Weights of a small transformer language model.
Size: 9 layers, width 512, 8 heads of 64, MLP 2048 tanh GELU, vocabulary 32000, 61.1M parameters.
Architecture: LayerNorm before each block, rotary positions, no biases in attention or MLP.
Training: a variant of Muon for these matrices, 1016M tokens.
Each number is 128 + 32 x the weight over its row's rms, rounded and kept within 0 to 255. Layers, rows and columns count from 0. Numbers have three digits each. The size before them is the row's rms in percent of the matrix's.

# v: layer 3 attention value, 512x512, rms 0.12, rows 451-511, columns 0-63
# o: layer 3 attention output (transposed), 512x512, rms 0.111, rows 451-511, columns 0-63
# up: layer 3 MLP up, 2048x512, rms 0.161, rows 0-38, columns 0-63
# down: layer 3 MLP down (transposed), 2048x512, rms 0.0903, rows 0-38, columns 0-63
v451 101:138106124130134107106166093078142129118165148159096125124076159163128111119126176127138161048133133114215102151084149129185138114120172157134158108109125077084174098128126092141147169108148057
o451 100:123028112107087170116077103133103182153106144133102069110152100164141166126152080139141211124114093128151116097082149108171168094123156133097142188145175150182137112068100125147096075102194150
v452 100:128155124104081134119168101120172178131179104179144125119143113183156107109182058148175110084119168110161104107093154113130184133132141129125105172149108141034110093188130150152177134148109139
o452 098:148099142096147144112209054064174140123181093072185089155131145113129196091082107139092125179147108126027108156130164127157085140117147140078113131141175150123115183100151114115096108095114186
v453 095:104108196105109124131075087124159164162144144088130119069159160142074140139145162131101126168116102159108126118209144153080092098141133059158129117128141082162159063168124106112088111107077118
o453 098:134107119146118122174131161174117119135122137096128116140146133151120139070127090124096098071143153085181190117104097134125146117126175094130112122123116129183043123148159094070126098097111197
v454 097:147093102177120102151095179176112157173102143144131154173114150094069096133115136102099109163121084134098071131104107185072188161138168101193102106101123180124107173060139130163034164123116130
o454 096:116116125089078132132117127085114088143136100155103129178059081153160115110120094060118124110134152104146124140153115102154189095093146190113142112087162130096118195133103159153132103146075189
v455 100:145131152168209113137152151108128172092148125097113147124147139127112124150149144113123134132136095175208111191146147126142096069083133087060169126084165086087114154094112098186143142184112147
o455 102:129147103093125136144091151081112124139084127092069165175096152103191122084094089129109134138102107180094172127153172170078159102200106135095157098172140096124148108077161102099148115113161079
v456 102:159130148173118115080193098122108149115100160148130157088106125150117083145129138139151078103155107111153114144167124129118138136132104079108146139102143164118156111112138143123147174119138174
o456 095:088127110124182105204137160154099116115146201107095149059078168147074135151128144113194103112132124162152112124110129097125184135193180141125153057101116083115066099123140127193153128186102104
v457 100:115066171159107049145180100129178109121107097128091156192146101125166209105210144119155155135109175120113140115103088142193123128186099128156121124172112093151125085106124091131134091121116114
o457 095:104133071095159093094127130106100160189140143130123175086147108116120127118163163118102132152050147157161198124104111122142088121186081132203045140120109133137136199159113135147148144148127112
v458 099:102113172149071154094102125103117050155170096086179067149170113163119180167143172187121057147112094137127135146161208197143114150113157146147140150096080095133144084098111137170117128081128147
o458 098:114130102180143142140118085106156140135122150086135173125063219120117116120108170070132175157208149149126091144110129189104102143145060064124153138120146090177123160124125115092191120161087131
v459 103:101123079194139108148110144103126118176101062171069138148145111131114161104067112116172145196164117087146091092099158133140157109182055097115091103127077070090158135103149125177140129096147111
o459 099:088139148118127095150113120158186114120159147107107095117108128073123151112113100122114142134135125117125133168110093186134111138124137159088094132150145114172139126057182131091080129122142161
v460 099:189100182116128155157088173075164131181047073159197185129147113140108154132099140130104127129083105120172070166138097081092145105157170093141119163091084127133116126081147170103173151175141170
o460 099:102148127137086088148185107144093101156099113178117104084173071150160157111205120193164115088105097102141136094180128144134108160150187107184127169148140153088106113173089125190136126123067102
v461 100:100139112135099156185129109207126164122123161157255138126136130129098179148129159106144140072140071094085128100132156122098144122193165151112129121122095092145172189120083114099141099125112082
o461 099:049126115131076159112155118129115166157136208164127144111067104074146151161165176175100108139135170127122084157107149183197158188149149146143133142167173140103168132117132131075120128117099097
v462 102:144101061112126043100165148197125106094122105016125177132062122150130108130132131151148105059101131109148167129115129140125171065189173126143140143123129148124118076097084122092095140106152172
o462 103:159061201148167135072138112096155115104090180111115120179106151050118103135116156149119095178059170163180137108137140100152105149136102107118068207170194141150140140165178125130175110084117115
v463 103:155137131106123140099077116101184106198145106129042163125126104193145120149149101148100117093154112169180190176105147078113080158160091177116098110123137090141206160160089123135152112133158167
o463 102:158128067097131103145164088055133130106114115140129107113077114127146110063071091104123160127154131159121112117084082115138137103199127095173126100144148141102216146164144123112111143137110098
v464 102:123138138129115139071200083116136123136202137102088175088109117088106173108109162153086132140138191114123181132171137121103138144153148158139146064122186150193119182111075147132154119108164141
o464 103:140173142143121108099136126092173167082132116159209138048147100073109069178133113124146171136106150112119094073123165156141108146136157108098104113134095152078143123122119119130153100112069121
v465 098:134085153142148165133113109133122120144157070110103154154132145088087084144151103119162135091105122217132105134152136125113124156124069142095116157128132068109131091135115137127181113073188108
o465 096:095083118082120136108103127097129145162149133072134144066147177072122042083088067149059128180168103124123093160092149103120098110111164136145129152108101140124118074125154086077131176168149189
v466 103:134201153156170146072123156108124118162089073104117100122172123094151111136046072104171103166097185146122109123095115119129140080119132055142154146135117139145151096147156131154120141157085089
o466 102:136117075070130132130097171133134140082148162127121137195147061094110178075176195165096117066096152145132129130151121146133174128111068108129145108124196151172097108111167194116160117100090115
v467 105:115137129131163127111134129186144128114143119123164147127131071154107125105175159151124116202114127117139185158145134137103114082129177136078130140140167113087109130201124155099178089152060089
o467 102:150139113116103166135134118148068090114083113073186165183198148070115161108108128131118152107152145135175154128084112112097116145132142144107130109160097160106117087186093109101142105147121113
v468 099:159142152164102167180161098066087149159104108179142170088116098134084095139097112071152093121163169164119137068068148154082119146143139045145131131128156146152100125127100158082113119123097095
o468 100:087165100067138137124131108130123144164148150137122112083108184089113158151100179146107116118127152153068123119159107117123186114129153091082080128141116142165077118144137093168056147128105149
v469 099:100186113128131074148092161110142131168157107124116061183134103112112148150132146120081183115178173164151142105141152088121174112116175129207095113091138138116132066143137149156083184143131148
o469 104:182143166130072113115139118094117136081123142149196138177115095192149103104118167096144099111138046118142138112157047095067105119117144114168151095095167141154152116154119163201125099140132163
v470 107:094103118146078125142126108128157065205130118138136093125113100109098119121087113098150135123129171166137146145097178122112121163140102107137147154141160062057170108104152153165112107163088164
o470 098:114093154100079087103111114073207174141103192182124128121124101097076169141129096134109147155155136095119138084092116124076134111137128176088149155141092153090147139171093125124126107133126111
v471 097:136166189112103131116105141116122103102098098150159159132073064129119190164165139139147115065134145074145114112130151116187168143156123077091085165099131107094151114120075105106138127112096148
o471 097:109075095156118094086120120169081148128128129108153133100131164154114154183117171165108125219130113177107089173144147122169151070136183172130160107145087101079099154168149126108154153080097163
v472 102:169180129091151159170122111137065094115115069062106118158087090073178093136183162112165168131109115203121210139184116133120189155133121143136148156113136089097144086150139114136155120123100065
o472 100:063081049121112111096132177120156132155158174196130120068210054099121135106149132099078107138152159132145139128088147164136142056135139069146164164177152166106102108064163122128180143084122105
v473 098:155158109076133138125161116176117117083097131058114153156136105119098170149101135111074093132152124141132126120141136117122098075065147074123122116164172119118101123071134152132119034079170191
o473 094:140123126109106132087140121119144177134116179106124129163162114062148181153089160149163100174172130157146096164149131110142159112154159104167138100190096050146085152138172151156115107222120084
v474 102:131112122089168121197065128116095137170125137149077097152193133137087199178133147110149107162132116134142172100142175122147133124105155078181098109059108150239106115141129105130175082150048119
o474 103:124135123183169206133169132100134108094161140104093058105068144139145102213146152144130130114104121117156137181154210139150119101087200127081122158159057120107132152142125064101120096127081052
v475 100:193177126112146111137113093169121149143100121124133134150178131127112134082122107100077131124081136135123128117112119114127129089121130118118100133141128152102079143161153111183168127179119151
o475 104:143156175120136143123140148158118187131142137083165108108100169106177196060178178109049123127141187110062158124180114032113159145098097190169145120115165077141195081143121145143076158128151110
v476 103:130139144129085127105183148120079124139096147182120125074171122155145082158152112130111080103135140163150124159131111145140130099123103111124174069164093113102176130089170060151203146092125127
o476 102:107161148153148094061154095014061090124142147149098153117108115148134100162151167131072182198162205108125097126125107158138149066102119142103153147115136118157136131130097180056099114117115133
v477 100:165145121051107187099128103099151194098115132180135107138104115082037170132085145124077080123121147160139101124099166078145125092107106120144161087115161116131137159219180165123148111162122152
o477 098:133177106146081115114181103143100184088113105146165094081081162114162081127102160178121142091162099137138105152153163078106158105116146145154114141088143113165122102093119130139081116146147076
v478 102:163160141141127120112156173094146098155120072147122208131146141130134152127173156193177106121107145177136153164163112094133141099079099089110176094122163158147109138132093123024154137118092107
o478 096:128137185134102118163144129090142126103123095153107151095125143107129143114068152133143115081125155122146096147148106191084141087098201167172112116101092097110178109117150155091181121124134214
v479 100:206122145141147119110139122153175105048168181141124086161094108146127134167082132081125120142121156145093080110201157131147146186094171123155121125110137175161171128156173109163179091083103162
o479 105:152193106100126098139074142132118107127184143105072091108113179224154132130125149140113109111116098145123122117108142083133148091134126143128132097119098144059086104177075141092116155093124097
v480 103:106119107078135173081127106207107133107103151123090110073153118155111232103106153169107176128102069124158105065107131069163150152127143129118112114109116174147133110177092120188125140072139032
o480 100:097083111159116127146140142174157113149157179181093154180137113095133125120062129114083131106168129095099106151079081134156136082178071169095107093141164170122142117082152123115108143131144107
v481 100:135134124115129110116134193090114086107128141126069129108066127136136129117175150085105084115161125198138177159091152098101107116148206078134099102141168096153167145108107113163072179102141052
o481 099:163137089132145204074182156086105117088176223149163083065132159132192129116073089100143175128149109072127137218113153110119122119106125159152094108145111145153173091119162127068113132076193150
v482 101:127095092117163168163070118083086175101123187145120144154134113115140114165053171153075076128091129164151117110077191108202085124096087092093097112115158150053120108116122086073093144164174107
o482 103:135105055141060114161155091107192084132147162160119104105099086168102084075095117158111141157124115196190084148113118163103156111140140155173137096159105126103107093185097169086116134172122110
v483 105:120179149093190150110110156106133156153120071058186104164056099123125109076147167145114137085178080147094122103214167087146140174158084127148106135119122120110084129136085130150124195197151082
o483 106:074133159059122157145141113104062150165144053155140129137132142137131107155093089102158082120139117140147147163197172134127090130109119100187131133123078121136099103158158150111160100117092125
v484 099:103132188131100094112093096124092178038118134097131129144165125160156155111136082101103169076124128104085103197168139118166152112158159114160110130116148141126144161139074112130108138126169098
o484 101:131128163124139173147130119168183129159151128164066144093122081122107032175099092116118118179150220179195131087130131134144079099125110093119147111170111101090142144117146079148110097157131176
v485 102:098115165158134128134076116111069089112115163134093092153134164095094158157120112128088123014137086056117132139144149123137166056104145097057098165114126133190119153097049109151107059100146123
o485 101:167127123153120102109150158165143154106148144166107103158131168148165139144118114126139125151098096127132155119129175122154153165084135157140134108131036125125147126113143137062159111122207149
v486 096:111109159115095133164141134136093132166161116157123147076126121142118148130163172132145064145136147069163145104177112096078115100157122150105129168181138143168125126135153040105171153140135108
o486 101:128125140105109124127108117097154093173080168099181128103124111091129150079059042120114166150100151150112148134114135101118124148199129092129107132167154077136113078152121151135062173103077156
v487 093:158131163112171082119118102182101140081146178190172108149091195158121107104085173159165112141088131131196164139100174151146113116086186103149196148153061104095129120127123069058159160103163135
o487 091:150160109123133112118090123157137159175158163163141082075175077146166150117139137125165092161117161063148106099134095116152088095072150163150177104102100116149085115085120151153157163149142127
v488 100:150155165122103074128101125135092068107123161061127112074186132150133083132138172144107165147052090131165139139149110110125175099121122148123157067141157140131155166141086113171099148106127101
o488 101:176144177167122083119148132093154131103130196172136150155071128132133102088079089124167126116102160165137129097104121140085099130070085158154141075134084146117136096109122145142116132148083144
v489 100:169132186095118151065163112200115115115134094089188190151154125098125103130096176164081132056120087073146103124170173149116138131127104139151193053134172164130182178095117150168152127139108117
o489 105:149097143132137126099128109159212181128101093137170133113149107139159119172151148102047130148164201126097189098124189102167095104123168066096163087178139133131112146164121124086167104140168066
v490 101:145115137123138113129114121095094184193136104171153148075069047129086113138170166144154130145078148133140160189136152060183126184125162124098102137114161084121141096119098161157130157152081082
o490 096:093091092148141121132125206088111190114143125105096163111182139090162092155103066151106089132117075148094135120151142107165182091125123122149091155175136145106117133161122164126135124147170134
v491 103:085112087099123144069157141144114118128092169152188114075105146146099099157150083134147095127087134129149140129158142132180151123115146210063128119130134073140076112102130163104124042104131143
o491 100:153136172109104123147156107205147110149067119185132149129119181142056125091094112113137143120120093137164131070197103118169095132052141181155092077102105139143082117152111118159116094156099126
v492 099:091122106168126169148163119110194155142078147221151083090165073141133118147095048169114135182170153106125121076121146163104158206103139144169100063126134147164116096102148092110123159161171136
o492 100:114190159128150156077153090129079109120157129145186084146107083087100114153121160085149067118114138115160178180097146098142115072162087122141103139163108124164102101144165190107094140089158154
v493 101:120114186115150169170097149163194154108066118095093115177156127147121092158114144153141073131126160109132121099116131129113170082073166081151156140160108162107177146090153073157107147140097107
o493 101:153123161167170102127173107161158170176137110125139104087096131153113126103153131099136153114108113150146136161103111175097097071122116128095111118161171162084101113088105042138128124126122172
v494 101:082139087171190123129159161119092074135166128137111133114125111139120099114136221149147147178142108075160132132187132110131149150146173142123127151148128192124140167146094123055155144117135124
o494 097:070133058100116136084129107142167133069105156119088146096107147125155110097167121128138135142067098097141125181149116143153159125138112169122120135124075086062136154113109122114166133128096138
v495 098:145146136099065081115079145089088112151150135126146207124144129138129131139149120132095146081141090086127104128134141121123168121147138151134149105116110073086126129162126147136083163102051116
o495 100:119158154073112073106142104049106169152160135135115133175123107134113081128105122098083089114117112167156154131180150137162126087135210095122114132102188199163133146102120141156145139142138172
v496 099:111101099165081109111139123181179152127123146130108189167149144103155092113118130162150132146116142171090088138107154169151081092153127072115146111138187134108112094127108057110127122146121133
o496 099:175178109093138099106126165122121053086208135166136122148098170093113112138111126163102146185139076170187148105069093155186149126131122195167176132149109110100129080090143062209124142075096061
v497 099:155103135042149191101046145154117111153089137143101155134129111120145111105202111125136125110127083183179101115151123204107095102124151132128051139097113117149103110125181139063147179101108099
o497 100:072099129122097168154146135141130124124084051074121122145146074164093137075114163122185153182139142101143150074125075101121118148129153170148144133135124059149096097104156157087110148111147168
v498 099:155153158115124106126114076127079085133099068094166170089144054066116101146087151177160098165156143074128146113117155123158135082139104153135074109108115100090109117170151109144122159112165177
o498 097:117104107116125152111083105086143085134166105109161208148122155086096121173153083094202114098114106123155133148156126165148132146107090138091135107109116175101145148082091102143105136189088132
v499 102:116179115152167150123147090078120161137069116122145132136146095143127116150059154112125061101146097127123065174120175104100168153174107128067105176110116149130112145210070128157147129103158064
o499 100:142111151121141159122163149154113094114156139121121132143100170124086170122113084159108133076164116125100118097136109158114165134116174168096166104105121125126116100138124129111147080123163117
v500 103:161121119188094157129165061133108111196139137135136176160121127115114102143126179162187113119122097140103050151118114178141119098129137116098152158173119087070127151150099081144148068143125149
o500 098:109092115079145080118095124085180103119123124121093138111161121230082120151102113137129113106114106155153151113184134158096059095175147110145076100169104139105118101156119168095128120175113093
v501 101:095116049090125127084182144191097163150115156119110087161127104138128153122144157100153086116112178139120184139090158116185119126140089136147098125128137090150150123122139142170166161093138172
o501 100:132146116124146121127166129191153133088135134137150154154102131127125071171134115063139134102107144121160097120105126145119090126131115126129099141186177169144119161106103129103125115192115073
v502 104:120114125135073192080150134153128128125131108126114155098168127088135196112099112138164120160172090101121175141168145164101077118149133219146100126109119115099130114118079147075126106176100176
o502 098:100138159121069140109097119197138146143150179140080105114148167131085093094171092082170121183089103096164131097145184117130127128156106119075164107086154075142133097141173116134065157125169140
v503 097:116119147160131163151158126157110126178068077131178073152125085088168105194162079169117082099123132110139135135168109158139087090091128149162169143113173143154145102131101134157174133168169128
o503 097:089157135138177165136135136126152117115122142141117118149030131156140167117144120067146138152131136167159145132138173083185134110141114139147195112122093094150093121122086110134061170131142186
v504 100:148105164137114070082120108121188183140105113129121094118200090174178146151099124173081091127118170200122143108154130141166139175105121088115158106096144141083149138094112152127151156105100161
o504 098:135033082118124115098084126129126163136065114113177148145121159097083143168130093150129136137088071152092126106130116115124143139109119103117150058152098140123127136116176071111068129126129153
v505 101:113157153095161143112175204137151121148138144144075148147146159186119143138139080173098132157059094132092106101184148110118182141128094126126152067136120161179139147084178149139100110105138188
o505 097:156071183152114150145151126118092096127079120162126152152118119120117145178126142103101095082119140106154071130091091134145111103152137156194115116167115160097115075103136177144097095168114164
v506 099:119123120152113101164095181083139157189164076205152174102162110146111124131148194124116177110077082175145121125109127096172185107108109165100144094138146163132144125114137131147105131063121150
o506 096:082090113141080116162098134079151098163120182075120105086168155091131102173146152123098134129154114117149103129141090124116113200146126130117112117059106150144150148078151122118176083093145109
v507 099:151084076135141170171112082137146187087182089134136128111147117082144155123125114181116096109086118132154102137190173135123108128126139116143155117110070088154109107126096132159167139125129131
o507 100:133130108170129162121126138133119128127174144109086139138089109130174136052106181141083107119119143093159143143106147081175083117079154152103100074143234151113150158041126126110134113115135135
v508 100:152193124127108138136129134146140115106100079137123103129107134083121122132153137145112139189075093134093109075114206178129118133161137116173086181067143118146183166118179125118108134171113147
o508 101:139153114099161124122135175100146206140181060115115146063128143124135060086084158173118135135130109144113117110140111073149100182107142196156134136164092137148122167105083159097139156169174169
v509 104:094094137104113061158154075170107138155109191142153133180130109127099147113145115112085127070110150124135101155156070081086148179175098159201110129093133060147125112119135153143147136159122167
o509 096:151178112108130082133072113117130116093124133159146088142091177086121108156147068114124110139129111153098108158152146153160160201139198153146095133100117104129101158187128103123073115110191187
v510 100:133137145123204164157102119111182160118152073107182111156083154109202108100129151159111139122162194156128145143132127186128181091121093135079082118130109147090144098107121137153124158111128126
o510 100:124168140105130135186113122123127107143166141095133110166150104161097159124207080078131100102160155152174167112121089096098090141119130119148112106067113101180111121139101119082099175121122138
v511 099:174112148126118129082102057151164103108118150090060132090142115124142146183173122131075160079132088131166200113099067096176150110166136106086092151129125051156147089188092090134132097108103150
o511 099:145099139167175116101138125120136113122178132131156163177155158152136109141166161161122154050091159106081115159177103193103100123108113121173116168137159136082143111096137056122146167159123127
up0 103:133126142119152171164142124118075101164164155139114123094109147114156181137119151100151124218157155152126051124099147164118171121101124120152047133176138157102106164181171127128130141072110102
down0 109:102117189116067079164118091124099128102173161108083134171101146149143148137138114104170115150115119125140113183178121202077111182122104176120131116105169125108138164119148074133142157101130138
up1 105:093135163095106185116151123152107113139090113131084166120107097124084067119151128151082141143141134145078156063090125149143120117099106109135131118124124137116119083142057150137172117099065126
down1 104:135125104151120142148107105069127173103112117077083072118145166138093188125085121124156067167108098155130143127149149125184103155128137141125116106097105147156136149143164146145079090081124121
up2 102:097121126134066155200108139125176093138109166204087108132111132153118124153113175090146129120142133086113121132125084149146094096084155091132131153137070161111143156124144113080077079100164138
down2 099:160144149160136135137194138145121126120158173144142145121169176081142117092126085150110151119119122140166119121092121149169087142158121134150109134109169124159105134166069086195165136197136124
up3 105:079130131112140176119083116140116099151151061119113099172145141150135152108130125120100138123090144113117190160175119104130135114145144089131149141106129080091155080138127129111082156135124112
down3 108:105156110136181118110112148058135117067078152023096130107141090142112103115152140213083092112141082142167129140118172118150111106153119135107141149101098230155146206117180133091140106088145135
up4 106:177097128085166119093107148128097170132133154093097174111129135172141137129144084134132106186106126148067099091136095167151150126165146065137099141168122154146102118132098100194133115110193181
down4 114:144124104113058115138190102152170154114117113080108134098149149164131141144142033151133108145130180113154140153115129145084089212115135092075155174151110115104118142153145080200219177108192175
up5 101:105114086156145169102122116129139107203141151193085165070136134115154125107119165108147117196119154125113149082107128136167154138065158176121154062154179107160166101168159116114144136082145062
down5 096:184188120127135097120145146109073098135049041073188071186105154172122082145179100133113103115098183146197126158156150155113155159141159129121139177101101139121173142148112133107168098142182186
up6 102:095132085102122158088165164107211141129100201095138098156098172127104118171094183092110074179073140135146098168139116103130136091179076123091179186069202086123160122127084126144107121128125184
down6 094:126136195163154148164113099179111098134201121122204172122123145151105154079140125151144104062135097149112136145152160143106086141045175152172144126125083138158067088162140131092101115065149058
up7 100:149182158118097155093101132108080146193114122127137133092166151102119134137148127159077071156110128112061116136065114130080123112147094139177112100165173129113062176099162098135170126095125147
down7 100:161123119144164102132094116101154111110062132186108101154092128129114133161117169106169089098120187156111102105140132125159089121149119136121120172171125120117173180107096115119110150192096061
up8 100:100153123103113114120147147153120161079196165173124150189076150108140184132168115119141126122137111118130168139084131095119118163171110161179130143130142080108119150094171132106056097091158171
down8 102:129106133140129142124120164140121111180107056052167049102170093154156131109229142120161113131100134166087092123180087101092119165067182140124160154135145135129141086125135152157199119102149176
up9 107:106135173118146120133139114135109081091096126120126148090136191173129121099128137056115169104146085080111139076105142104167160075173162135096136099130118115084122080104128126104130148120092136
down9 121:095115109108063145150101114117117125160096134153097176115147142108116126150167104078156128080106122138131115122093071106098065153092132068103118134135170098193134092080126159145175063138113118
up10 100:118117115122093088179124099125111155116134154163125102091088129173126136109089141126174155081128105176082077134149099113103123116058168146159142181138089142110116070126063069143119132160115129
down10 101:138134131107105064061099135126147117135141114114132131152097140163126169080139158165114037117123136121159108110101172200152099163154138095120138124162161129096110107097182195082146127143123112
up11 096:096142189156133135126119148149150133118130138147095169105114144141177136106109153177089116208105195139110126127132086164105140109176137124104181119146116165110136109106146158100100073178108140
down11 100:135136068192044175149123110136093181137098106094122113197122104101132062096192092153088141163152086139158126116149127137191132159154077111159120141110158129136083127126129111113135152127179139
up12 102:098106125080092100107067108134112077146082173162061143120140115193151148129073195108143075140141143139110140076126122096155169135138134129132077140114118115136108125066107103129040118144155128
down12 100:170068098146130159113115122156067150102103155096216161110127112094109138145098138114070176111111134098168072125138163114145191076076105164100147134081152130151211136206145123118171103173105148
up13 099:066121155146174123123118162150119125100142115087160094118082072085068100128069157132133123158117103117105126139139126091099089116129151108127126151109168138136073104147122152139127136154125135
down13 106:149081106114111200168152101148098115075077121090110129156133089115107182169112166155076136178137182081065111187140129155182085153116129134122149148135157130160155098126143102147120142114172165
up14 090:115143119085152112134100125065151139107095161179143175099095118167102191115102120123113087135129083148113133095135121131110189114109133130148135053089110134191099117119129113110111216128087148
down14 089:204107134195082123107138125163074098105171128119164099180177099089114104129100146120132167137172140046163091137148169154128081095089098103099091141140094141057154127152096113132150066093129065
up15 100:193137120133128145129118145134132154144113140056163103148129137135147072114178103112142180086137088097123142107152161169147146124163138149161196141141131187141167116171112091146119185110180052
down15 088:062110178085124141156113101102110063113132108217072115085150117141137152114045115149130069171126173123120145161136093076104084158134129105079072132101167083129099156098130132102161110140081154
up16 097:070146105098097143086095157142159141145093134103124131090152142146095130084153158119131183120207182145124143122172140115147154123113143105137142064110123086182115131154081150101133135110165142
down16 100:143122146124128084181148068146076128091172150127139095117144073147143129187090074143141129095149144098124117139044123089104117124146103135109084160168077141068151147101110146115105084150090098
up17 094:128097056145127119110143093124077118159098060088128109120107168102153114123186125097101171115217153151091143133138110095160111106157175157136088141165107126142163151080142158129046209159113154
down17 093:090150100074106127122078121102116098066144139146151104072155096115090155082145141180148126107103170076091160102111150121112136098149092097164203116048113153175122070116155095123175099133110114
up18 094:096093163137168182153082111096151141166117132157134181098110160168106107142118105119131069122133108105179087163166092115166150160105095159086088141165153133118132158072094173079164146174194114
down18 099:148171099129111108121178097179127125107092096122089077147131101086180138136146149159099123162113174189060177090072159214126108107158140122156122141078086160156129140172158109142110112108090162
up19 095:157139092138173095095114123141127121144106112104131162112175149168087118145119104093111179151088066119097117149087106155164128152139100060102114198160077130140132130130129110141172120142108158
down19 098:152132041128109151119154145184128123084126168136130163155097180136138168123095125126136093138123096149105107132139204107118166085108165105132099074129094122094212174129114147190094137115076107
up20 097:210122148219169124045144135127129132130082221119132151170107170144124052120048150163092146174217155052074114138138168104144110155153100089164157100190101152126148158119148058163093075090153148
down20 098:115104121076091148152122148127115096111137068111135129088160086091125158076196127136143077129089123178157118118101098177082161153165166161126087193111127106175136109124129129138125153161116090
up21 105:142141126141136120120160145122082166157105158110177101108115114153174066183166140154137133143155160109198125133132125147115141055117131073162133166106103120132125154143136141114114171184121118
down21 115:065141158125163133098157145173155147137174122137108136112137098139185128100086127145174131166094151144155118109219131156123144105145086147143134104112094099178174108148111146144091131133142143
up22 106:124209104079112148176124134118084134092101177118138165160131094102075101142142101065142152200162100138126149080102199110137087104167138140146101133145140150157134129157200113084057112084104166
down22 108:118152093142174137107126117086184156152104154126104049181104134061209140115076165152093154089127154150084128126072139104059136163139112117112125186117158116131167119084140151158145091149186115
up23 107:076124127109120143150132181205104126126153125112089126164136107118098167118121168175109118151142145125144114122141184086120202139108119137117161126093100115155173126115140165088171109094115145
down23 112:115159020117080127100191162115105143102073176118122088157188125087087136139161182144094142097124127112125104147142174144115167151137125183171197147143126176127175133144132145110115125164139135
up24 096:116125151193126162185159055186162129110167128050098135164149113109109121084149140095143121154170148030118169106124104144093177075156193083105160119161098107123120102113086111129119051117132120
down24 089:118111110117132111055131164071048148115103124164155103120105139113093138173146165144115096099101086201142105157114121102148079171095099145152117132094173115151129143125165151168125207123110108
up25 099:158121165139077127114149130167087090103130144125128142119108064115153138133144101144148172137144092084138158178111136082177155155172116139154134106136134091152112130114131152097151154154132133
down25 103:125158110106149129178079111083142132146096133160108075165145223125137124105144189069102066077062153172133130118126168212094062080091137153109063098107107081116147102200146135188155124130133167
up26 109:173102159095163126109142122190152157108166117169101140146161120092105082115156146144151094142081113130106134163149157128143163143129144149148170126181145106092130123083161116081141103101132097
down26 099:098066101128123139151125133127111122175134063142084084137077104119111181113118093134124095107096077106126121103137089074094182121162171152066130132103129134140105140037161118111075115145159136
up27 096:075088124107116127135150091129129144138093172160080083103088113197139107123126079113099086144088112094104138082087149218058101141090175118048129160072149164112124149098166120140197120099167101
down27 091:128158104119134136135123129124140104098078129136193186106095113135092141133180142107145167124130080144110135144176126138117105148152107125204151112142045094139155122134157140105090160135103146
up28 097:112144125058148101175115122132091087145145115082122062094174131132086152107122106106122199078117074105108138144126140139153149132160153153150120103168132160068104144139094119111140191188135150
down28 090:165120139136089171098125120194144076111096122103164179130144168109150130137180133155144060188126123152139159093129163109106147136088093086116150170059126105161158120146120128109068093099129128
up29 099:117156101143119147156115100135145079148056079134216124107137102132069166119091067168119152147136125120089096094108072133158131131130129110145190197133122168100097074112095184114128123096135102
down29 102:138139137137114120054113161129144193088140149090140070108129183112161109152189074098140106100154123135079136126145179109099104142112123084097118154151129117128096143157123092117119178130071166
up30 095:172116112182103194163170192093081149156180125111143072104156143111180112147074187131180099180159094113110085093103058097086053148099106127125198111115080124110108154139142068120146162146162116
down30 087:111168175114190098097068101143139082127102110144099182169163117129086151073149107132127178114115121135141135155121222138119199116111123088151103167121164124134118143104089158112145137128099146
up31 100:178138107132124133137100083080096143082195145099086138167155211138083145090157042154159129129095171151140124132103140154145110133045082102155173097157154108143195157129127135087150154137085142
down31 106:146121176135131115114091131142140166134085160131180167080140134099130123127087207170112175091125122134152226114099059147136166078195124184150127129122108148150107128085102105111086125081146142
up32 096:125189083102138097156143181109158112140111181068114129093125144146094106113076162094201130087144088127147059155165107108117141165129138079147091195048083112135100101132188105158148139108152126
down32 102:139103152133110123090138137118158096162198165166163138173144143141115142135148171202106163100069126110093116103132177152096094141140172105163164160112143112119153071104115137067147168148176150
up33 102:094103144126101122157163074144117101124155167152108096123083147151116063096102147106190113155141153085161150102063193079114108192142156105177160102129128137068164095140164125105071161135097154
down33 101:163168136130169078132134081113135195069123113127170147146140086118108137089125139112125144160218150125130127124179181120152142103145136113108079152128147145135106139094122169102172084122152105
up34 094:069116144071154059154127121150107093137166155158161102163138113125140161137178104121136079148168125139075099106174109102119169156097139108146128129126097080097120119084076093159190153140078152
down34 092:124114056121169202120147121122082125112092093084148171117142116135165116150063131210104142108165150125167116164098126047161143128115071128087100115097148157182117132129228169117122106178099115
up35 096:151096104140129113093135173174139113046104129162130114125107096163138145133091175145156137174145142120141112099154129084100100145124171152155141189104119148146156073105143062129154110101080096
down35 104:141143095146110118116143138123143155103074131131109109085159112152146054131083045096112111170119101081096105117097096138085100143120093079086125142130173132181055168116123077127142170152158160
up36 097:142103113138129125150131127178151146100104106124125160147139134118083091125130182133178155107177149162107113191127126106165218134060066102132101144155100130142161158164110121115144143092102084
down36 100:100120108145143137091155148083128085159147109185079088114107062097116132112113129191068076104093139140111177142105157170177088108155148184114118164150117148099138159092139161161139087084128138
up37 101:111067094131129170141136061158066134122150148100105103097140151083136134163188114146107144119081137146133109158161129127146111127050112143147076171194174103197124136123059158169115178142086158
down37 110:180134102116145096170103106195123076092121111162095187130156121120127117095133106183118156116128100125153158099140081138152100129126199128153106173145113153152160166194115124112124090119134124
up38 099:130132115137122147138188151122103121058115118144125138096167133085099141105160131090112104150134112104133135067139089121084126111094087104097145130097144062135101103150131122092130130158146146
down38 102:102128160073110086108111134089115148121131079109143142113149156166147148104157122126098112084152110141126091139120158105161118103070126209132126144099119139078149106137136121108085114121171160